config.toml
num_hidden_layers = 16
hidden_size = 320
num_attention_heads = 5
num_key_value_heads = 5
head_dim = 64
intermediate_size = 1280
vocab_size = 10161
hidden_act = "gelu"
norm = "layernorm"
norm_place = "pre"
norm_eps = 1e-05
positions = "learned"
qk_norm = false
attn_scale = 0.125
bias = "none"
tie_word_embeddings = true
parallel_block = false
init = "uniform"
init_std_qkv = 0.0173
init_std_o = 0.0
init_std_up = 0.0173
init_std_down = 0.0
optimizer = "muon"
learning_rate = 0.00191
lr_mult_o = 1.3
lr_mult_down = 2.0
beta1 = 0.95
lr_head = 0.00858
max_grad_norm = 0.5
warmup_steps = 200
schedule = "wsd"
decay_fraction = 1.0
decay_shape = "linear"
final_lr_fraction = 0.0
batch_tokens = 131072
max_seq_len = 512
doc_mask = true
train_tokens = 758600000
max_steps = 5788
dataset = "wikipedia_en"
Each number is 128 + 32 x the weight over its row's rms, rounded and kept within 0 to 255. Layers, rows and columns count from 0. Numbers have three digits each. The size before them is the row's rms in percent of the matrix's.

# layer 2 MLP down (transposed), 1280x320, rms 0.171, rows 970-1019, columns 128-191
088:115145137095131105049129102146079081139130099134109136098162143107117138189085106127103108135131168090093152122145121155181164164089126104086142090109172150121128118096057169110112111112126104
118:125168115131159135110133104164074112102107118124154100113148097164145114146140126137175126137084138119176172137088117177085118120125079103174151147188113164122098162169128186172098149147121177
106:117122144126130125049139100158115154089178095172107189168064131078123132140147114126186168155195129080127131140089091201180178092132184137161161094177155131148124133174099084154133164102133089
103:127149114173093094128127146129126138128163102148104161125130167133126146081203130175123088140088066101156197078174085150128156103082103163124118103140138121145133183104137124076169095104158085
100:137141130167119101142158130202154160076110098146147140115110088099170108098107115134140103129111145178124096103179085117131119104139158081144105120123142150131151129145187144167096129142095168
099:125148085129147081139153152140180134146148090132082117124098142184109137169137134147106132044123147097160168142167107098105095106152133099117131182105164176142153137150147153087089096145105117
092:132130140084152197062123165116157128127072127107149135118119127089127097062092158086115111163140104152140131142096107159096155194143128137114128137123119119136146107119121119158105121163100109
102:135115176169163131095151138106091136170166117100091121155169210119137086093117126115163093085105089108123122153110113056137156080183158085150195129119125179089119123176143078094150162126164126
114:091095063126137143145142127119098198155083152116111161156094150123102121138149120084105156154093131162101137133135154122115101128136146110153101155096113144136113125101086136164133162113099174
097:131063161126097139031145198106087101106113137132093143170093143190133164154144160134141144140091082116108103085132144143153211111152145125161156076083145145178085129105096155137051112200067117
099:127133151140148073152132132091123169108134102135196143111138126108168179065135122190103138145083096173167107055171071123106121112140118127098128125156098231126130204053096142093145139099157075
100:149145068055126143193134124146169144125152119176149148141100131067105142125087138078105101121129117166066165110151065123132076147122115098168156088168150194090141124157139118083131128140134109
112:162142088125092219065109140111162116106127104143131140123110073088179116101166123114155157134164117163138109097085165105145092120160118159112115116144136151072128128092119126122176134157128231
055:111078099107123170155071149113202132155069124195138135087142159095109161122138146106151131134141082146069122151127100120145157159122105154115128116070075110106137139193125087129105122111100166
083:140131148108147138115163113187150119122104148213096137095107087170112114080137149070077138094135122147123132148137113143185085121153106119060117130164192138114120125128128120108145116085104117
101:155110170110159120061102098088158091128116071255120135088132124125128126169139159132096101178161124119107107137192153137122128125161145128116104143166088113126112147080089167062116092197143124
070:145076085150081120123140154170153082134130167140121144114137130116128113139103143159139127108078113122148116093158106132127141150066143166108158109081082078071056093183131123091182048145125072
094:166165160116098153088153068153150131157104130151099132081110151159133129092159186173068157114156124096078141153107150074128095132152177077140122156161135104125109193138091095138128127113139128
107:148135109136132098161135143136079108165165152099120081157145152154164125136130181150139117122087058187090131121103097084146143184101094124136118085103146095085135145098089105097083134160166153
106:187141194104174138162103148101081133091172135168149145106111119089136081153182130103079129100124108101184062118108140188119157107115127129191084069154134108124134139114125130065160151133145116
098:223098082124082143163166157121119096210213131087138079112108102133139123116136161120094143065125126167079126111109112085125159111146149087144106119181138111074101094130140113102145147136152157
108:143111130070155146152097189117169117114171162111142135142173121099156083111173152162107180127097123169123111159115141103106127163118184126104099162137105119134156106076138094148142192086136096
106:168186107127157140151112112123104145084048104104161115115189160089133083148102128093119114198129162139135096065112092148138097114120157077147095121124126105135153167129128130081124091138169153
109:152104092072117163036109138156164178045090161176136193111182129111186136162127153124109094118168129135118103103130165124127135125098100073114103135085162127059038169181080157156117082140089107
103:151160149077173142126185157114140130087054098067143119113126123054128124121175145105161107136103079155102063111100134109094144153145108117080162124162127121136195121133180089144133129145125108
099:147100120154135115147117078113134156144134168105117144132146156100197105135155141126098152165123154134098075095067143095089104152178122099106139040103145123141100154130086107095142140112171204
083:143090103059072116159183119105116089142128161159145146134088136131099127113135106146157111106152096136118115145121138155114145149103083107123178082138163168118086075111100107130122141128161167
088:069130121144183068137140174105103085176186164157114078148109106087072148115129128154170100117130088159104153106113108115159147140162145099148170178115121105105101153137132139131131173132093140
106:112149116085161163181152072109120126093082132109099109136089135183176198121146114152098089107139162152140178151167142111070110091143113092115134171176138181091184078119101102135107157060125128
090:144136132066124155141131111125091073153151142071103110144185128145147105109057130114172075133120093162094156167102132106125085170130149131106127070125118108168136165141125110110146160143160115
089:136142072094126110120155166124081091129108078141118114150151132172138091142140075149160078112140156115148127169149195133184101157171133137169121084138148140100150139122148143115113165149091110
089:173141101047117149077122082147179133152137094115099162159152090109169135186099076141169171120113107133135101093165153078133118156133131129160110149099108150158079130111119128091109116140151145
080:119146088165149100086132140144106131159088116135133103171154116110120095110194101141157112140101120094139078093112052108136116149108170128131147124127166082080084149106121141105191139120111186
098:139069144165141111137123148079064126108151104128129075178168131133129141121117115126128119149130098117123143059127117110027167146115133158121156151140189161101060142122135141146082160148098131
097:176163109138136134110139145146143069136119153108124199099167087141145179130136104116157110136157146126155141169130144108130163118162118075138166130173191135121107087119119114126156119064137076
122:141132092070127113093144145077099139102086086123131127094099126092120125209104172143122119102116089127143133160141121166109106172173164146134109176138188152140157164091126137148086098136112198
114:166137120143119128036100174164081134115191089158109123134151162068154071155153133141143104174120151232126131129134151126173105117131137194150154106156118174186131118150171180126169151133102169
127:125109131140102147173104132157145144135076113134169136068145130147136144070185144153141077153090126137131135091139168062185177095135126159138121116097087099134116134125165046108134119094132176
103:108083165176134108139136108132152107168100145133126108148062100171111147122130115121149154113123155140138152116086092160116123105134133150088100138149123155088120077110118088131157188098102173
100:105094106118126073160137137188080104167124073037126148130078168149154104115130139142100103119180099138130130148176094171102118085137109172148156172124153073156145119103136154154111137126142153
083:117127150090143078112102127169155140157109133188103106061117169180125133055106165137107061111158195124155097170171098180113095075099088161102161079130082132095118118089105132127126143141175127
107:142168149148114170116166119136156093135078136122118104122045142177175194152103130141122130115144065107110121109172122130166111166138102157140206127119201120135166131075155133142146115153078091
075:076129120162152177146041096091153114165085080131148145120123135165150084127177186069124062057133166138157131183104115142107145155129120109149155085162114151157136128173125117111095130190111133
092:148105120181183174168131141081099183204094171102179110113161162125152100126145094108099133132186120197115169081143162113128130180147141107126122116083127153109137171149104173140099143151117174
079:126135065131167186172041134089173136159112093167115075113109116108120104161084143099126116133099105138142129102072117173084126026099142089125149094092162149182137171097124077110061109124095152
116:136141106153120176130145134127207132138182160086117083193172106123103113061139095122166171141049133095119130160112092132137073138094156079072135109154126049177147121122193125129120138077176140
096:121116185088101056180150149161114166121123182174159102127131153089107153111108153183172159173158082100129110118072130102117132170096129088092138114121138119164105146064139113161145170135151112
106:180099143073148071097093060150132163150173125128136118084143150133052180138114094115194177156136120045128091138164087172172169181158098154161114172118165147139214093086185073103091108157154174
107:106185131085099135109101088122145115113169115090105136149187143218188174143101112145120157133208156148138109221216176117068133157159184188102106163147177143146097098120169170126160162101143103
077:089159162102156124114140102172150118112105085174133148141133117132143136058114125150127134075097167110126078159107064135125142110090080090043148097144177177065110103091119129175112118150118109
# layer 2 MLP up, 1280x320, rms 0.0965, rows 971-1020, columns 128-191
121:123167170132116142083137074174139110158115072086144135119116130070149108118170186125087152175159100139105122125121158137186108065086127089170140122125121088165138130136138140102096139183096127
100:179102075142141181165101157163160149132140089111095129093121145069111167166064136163091065147143098064168128112114137118092083164118090141158161106132114145157174150144151097129155131142177169
102:092130115136114086131098104076110132158147212137124112087084127119097138138131180175150124162156141119212133131103120137088130133176142139077113071159160101108119080132118147139147197123115096
105:147148202116098123108118131140115083136085140107124153134135115012112167133098140181110133081125145129116128166122139178174168095050132133119096102108133110116148110124151105121086104175109163
101:118227127122103083043094124195125177151154164135089123153153071151170129192137138127198095117118121103101119117108122109168185178088124161145151096115093167098173140123102168172153139186173147
091:129112164058172113102121188119117097060134159098118170155053133111108088099109129124109104141124145145149096131130127116115113176171105099104118124115139090165119119111136174162107147099156166
111:105096187130130178162101146095153119188116118119132112131117189141079126101069132088135188085113072112077100079150148126128099126075133116143116158097161108183117112132091221192190166062099115
108:146154021183158098132148139151139146217133132137134140151144178114092156138162120149110050099107196121137147167116088180142107117118139081134121106115166120121112136177117133178166130110082126
091:136159103104133094110146112151102107126118135080175128124060194156099138080156113127104182159150109143099108124169170085125140086108139123116138166176081091179187140092147135161101107178092144
101:123101106138149155079099121104190146134049124137110202130098098087110153102062079087201091127155135091165103133140178142142142153146148101095139078062139119114088117074082113127144128104113146
099:143150092119094144158135112088099136115097144160149114158175141121100088084132117146122073122136163183051104081115140082144101086166129155148114136090092117214169136106179121119094184097110183
111:124127132136121112141163150105112185137126129121099111148120110146054112144109119124175118133170188098110192171107149163191142148071135139139185136116158142115169095182148122161063093061102123
049:136108143144082131097149183141142117173064124110127080119081115213155081108143104085114156144156105175109087171100120160132131127142111127066113140129144110136093175102089162130158142082204185
094:080114107165084114198080134097153164138168165094127097148083138085122138142089099138191147094135134087144159111152126135114117165075165111166149093164119165130096089048122170131059111117182073
103:118107143178182124133106124138109089168098163184134166128155107115081153148115119109095191174104114181217193130095069134107106096127090115084124141170116066163111118126143138163153115081105119
072:097101182138132060112145085135118109175110184120146146105093118101121111123150092130147160153122117161118119161113139161145128041104194127090156117098071157155120118180127142124163166144067117
097:105103078153164137115126098126126075123147131124166096152127127127107151146087066115216136128164172085167111079131088145113180145153156140121120138139215100155170103120143137124138119145111116
109:092158083172104107124091160196144117167122090132129105147146176157144109113120123139130132104162059132133082168122095134101162112109079116178142164126134035145123085110075184104099144118149164
107:115107106156155130110105113154116141087107117148167166079101124130179162079148106099082156176097101123116084233091125072111161145138131126128094155128165156108162217098125153130154119134120115
104:143171113112116148132146163094135139067135110119108072104120102159147116109116197117175129123158149064144154123104146126090124083082153140098122113174140181064128146125076115130056106057085126
097:136100104123158117104105141103047109061127082103116156096077148062107154113110193142144145091131144115119127145118117147094086131114125170171174140136116113148091060110142125147130133093108075
102:122189139089142053128186190135136209129158130106068135103133111145128211102187122128096111102095146117182123170178162160161063131102115084112149126112105086120078145129086152192150183135121147
105:183116118109102083103130159089178159133102150170129141164110147157153127156132102184179114105125092107106138089042146084122142110139082084074148152086121112112091135114082119213197106148086165
102:066115135109160141195079118211119134113087084113084156171101125129174140144071139125217100113093105112101130125109174122118144134139098131122119122135073126141101166132074087118154128187142078
097:125124153145132211132099100113155119097043166175122100084091096106115146156163123129142109178127126118102153089122101188120125172159132068126163119165146142133161040104098099141100124168081133
086:138120114150109160156147076161118127086131162128123082103099159094118134100169183090161126113051114155114086180094197175124159155056154120121154066097113072135134139146160139175143123090127132
090:081120133065112114170153098185140085204158119182124098154096167113060142115104084173168098156120062143172121140115167119167166096112076104140137160138164093098097157180131097154112051128093133
101:126166164079108087141119111144136161132126133133080176176108091172120116154131110065082087117118137143158117171191168177123159092141100161115169189095143111130175118130137107149116119154157128
098:147091142132073084048092152068193213083091173156141196091072131093106151130121147133094121118184153137228055110107076121173164120103119177154114144130134128126160052109153091095130106148085088
086:131172092136161092130200127164168181078106147153113131125130159114090122145070082105167116163130186188096071195203143164125151090138102142119138095165088129165099174099096129166111197144088086
094:092133152101112111074112141149103171137143160058097130086105121106134090128086206076143131128141134144139075122213168144162081129124102098066150110106103100109109111118152121116158134142110099
081:119175059134137131179137126151151100119098047101105195143125090102092139104124086084061088072139123135120154137093173142148161069165155122083115132079142131172130101082114104113160141106097147
099:179115105144075172140114113181146153132095143150109091186131203128079168088125115068117110160016138176117113147136176142185091182123151093197079121154101112096131164170105130114159073162110078
094:159109109159112145152110085144082136116100134083031089216087167095115099086203120125123202118120120152120164125216118170117110187108100128107141082190156154186114145076158196146107171136148156
114:184085135092134148129124077176172122092109107132129116150132130132158123078108125164170148136138104138163212159178064124132161128163141131100141059130132119158135183164160085149070159121119146
106:122138107111129036121126134121106110134120111106119149150104117118095120153112168153160108134111107175097063148104176129124119170172123129138130124155133151123135181128114191076142166104114130
120:135166137083136124110108130115112151160141080104059193134110108089097131074124094157146145164167102092184096169114085135166123160078173106115109178184133123144130162172169163168088132108140143
107:126142104184154126178094071108204157134083085158101142112081094137108052170121151122082139074184158216079112095092179111121131094134162170140102129098128128138133099171143134155170110183121131
098:088164140092114148147113155187134149161129159151154098171086060118150143113071093120149156156138068109145144169124070104145149104118126065108137159141129068151148130149146182149102165168125107
091:142062122064100138117135128143087081103154112115081111132108146078167134108156147131145079116072117133193156155129160184108163140070094092126150107115119161089112126134088177128117122132131137
106:130107140107152156081120151119110140121160212083167120087109158105057132070167123077063139177094107183164128126088113111138118062118102152143125131157100134053123080128111170096106115102130122
077:157107148142163100116202132118090157125134141138121121123104119120095091129100119109126165188110136158116155082077131134156082145110179082127147127108198110123093137103105166121184114047177141
093:143160138081120082086082111068190121114132081143135108139113109171118108105124108116190135097126149171139085148077129122108124150181177129131165142085117171174183074112159103134062061087125103
076:176141120086157087098147140134143131121181105125135111120125112125199105138069074156186151130144115095119076155165141182210115076068177117108130121144119066134117157130148106125180096124121109
113:123155095101140124090133108108183197082129179118156158077154136100143117118098124160098114124108173085136158180133113191174040132137119109058068129128157113181100128125090092148157043146165148
096:079098175161209142143165067178138131123069098138130197143061103091152121110110090096081186128173142118148124111135158180083177144099101148183147111206105106106155045159110112192138105097104081
108:147153084098121080106176089119162152147120118137142099142061128125119106113094085129133146124141143116112075130149127137117081206151135085111182162103102159129127132116190167144130172095106153
109:120142090116182157123092088074117097153074181206135112146141083136157110126098161114140151123185122128128091126086186146162185186135058143048080077144131128133200138143121067101095116156111078
097:174092132134167212090108142074106097183124138078084105133162155119078163184168087122141099167151117165108118102148169111126116143155163132189109077110083068171112114161134123096140118099084119
108:126153163129190132097118128141077143114101156092076076169103189146156182158075150125069173125082096148157162125083152129142100150091090170120139155069136175165090187185145122110159146092146141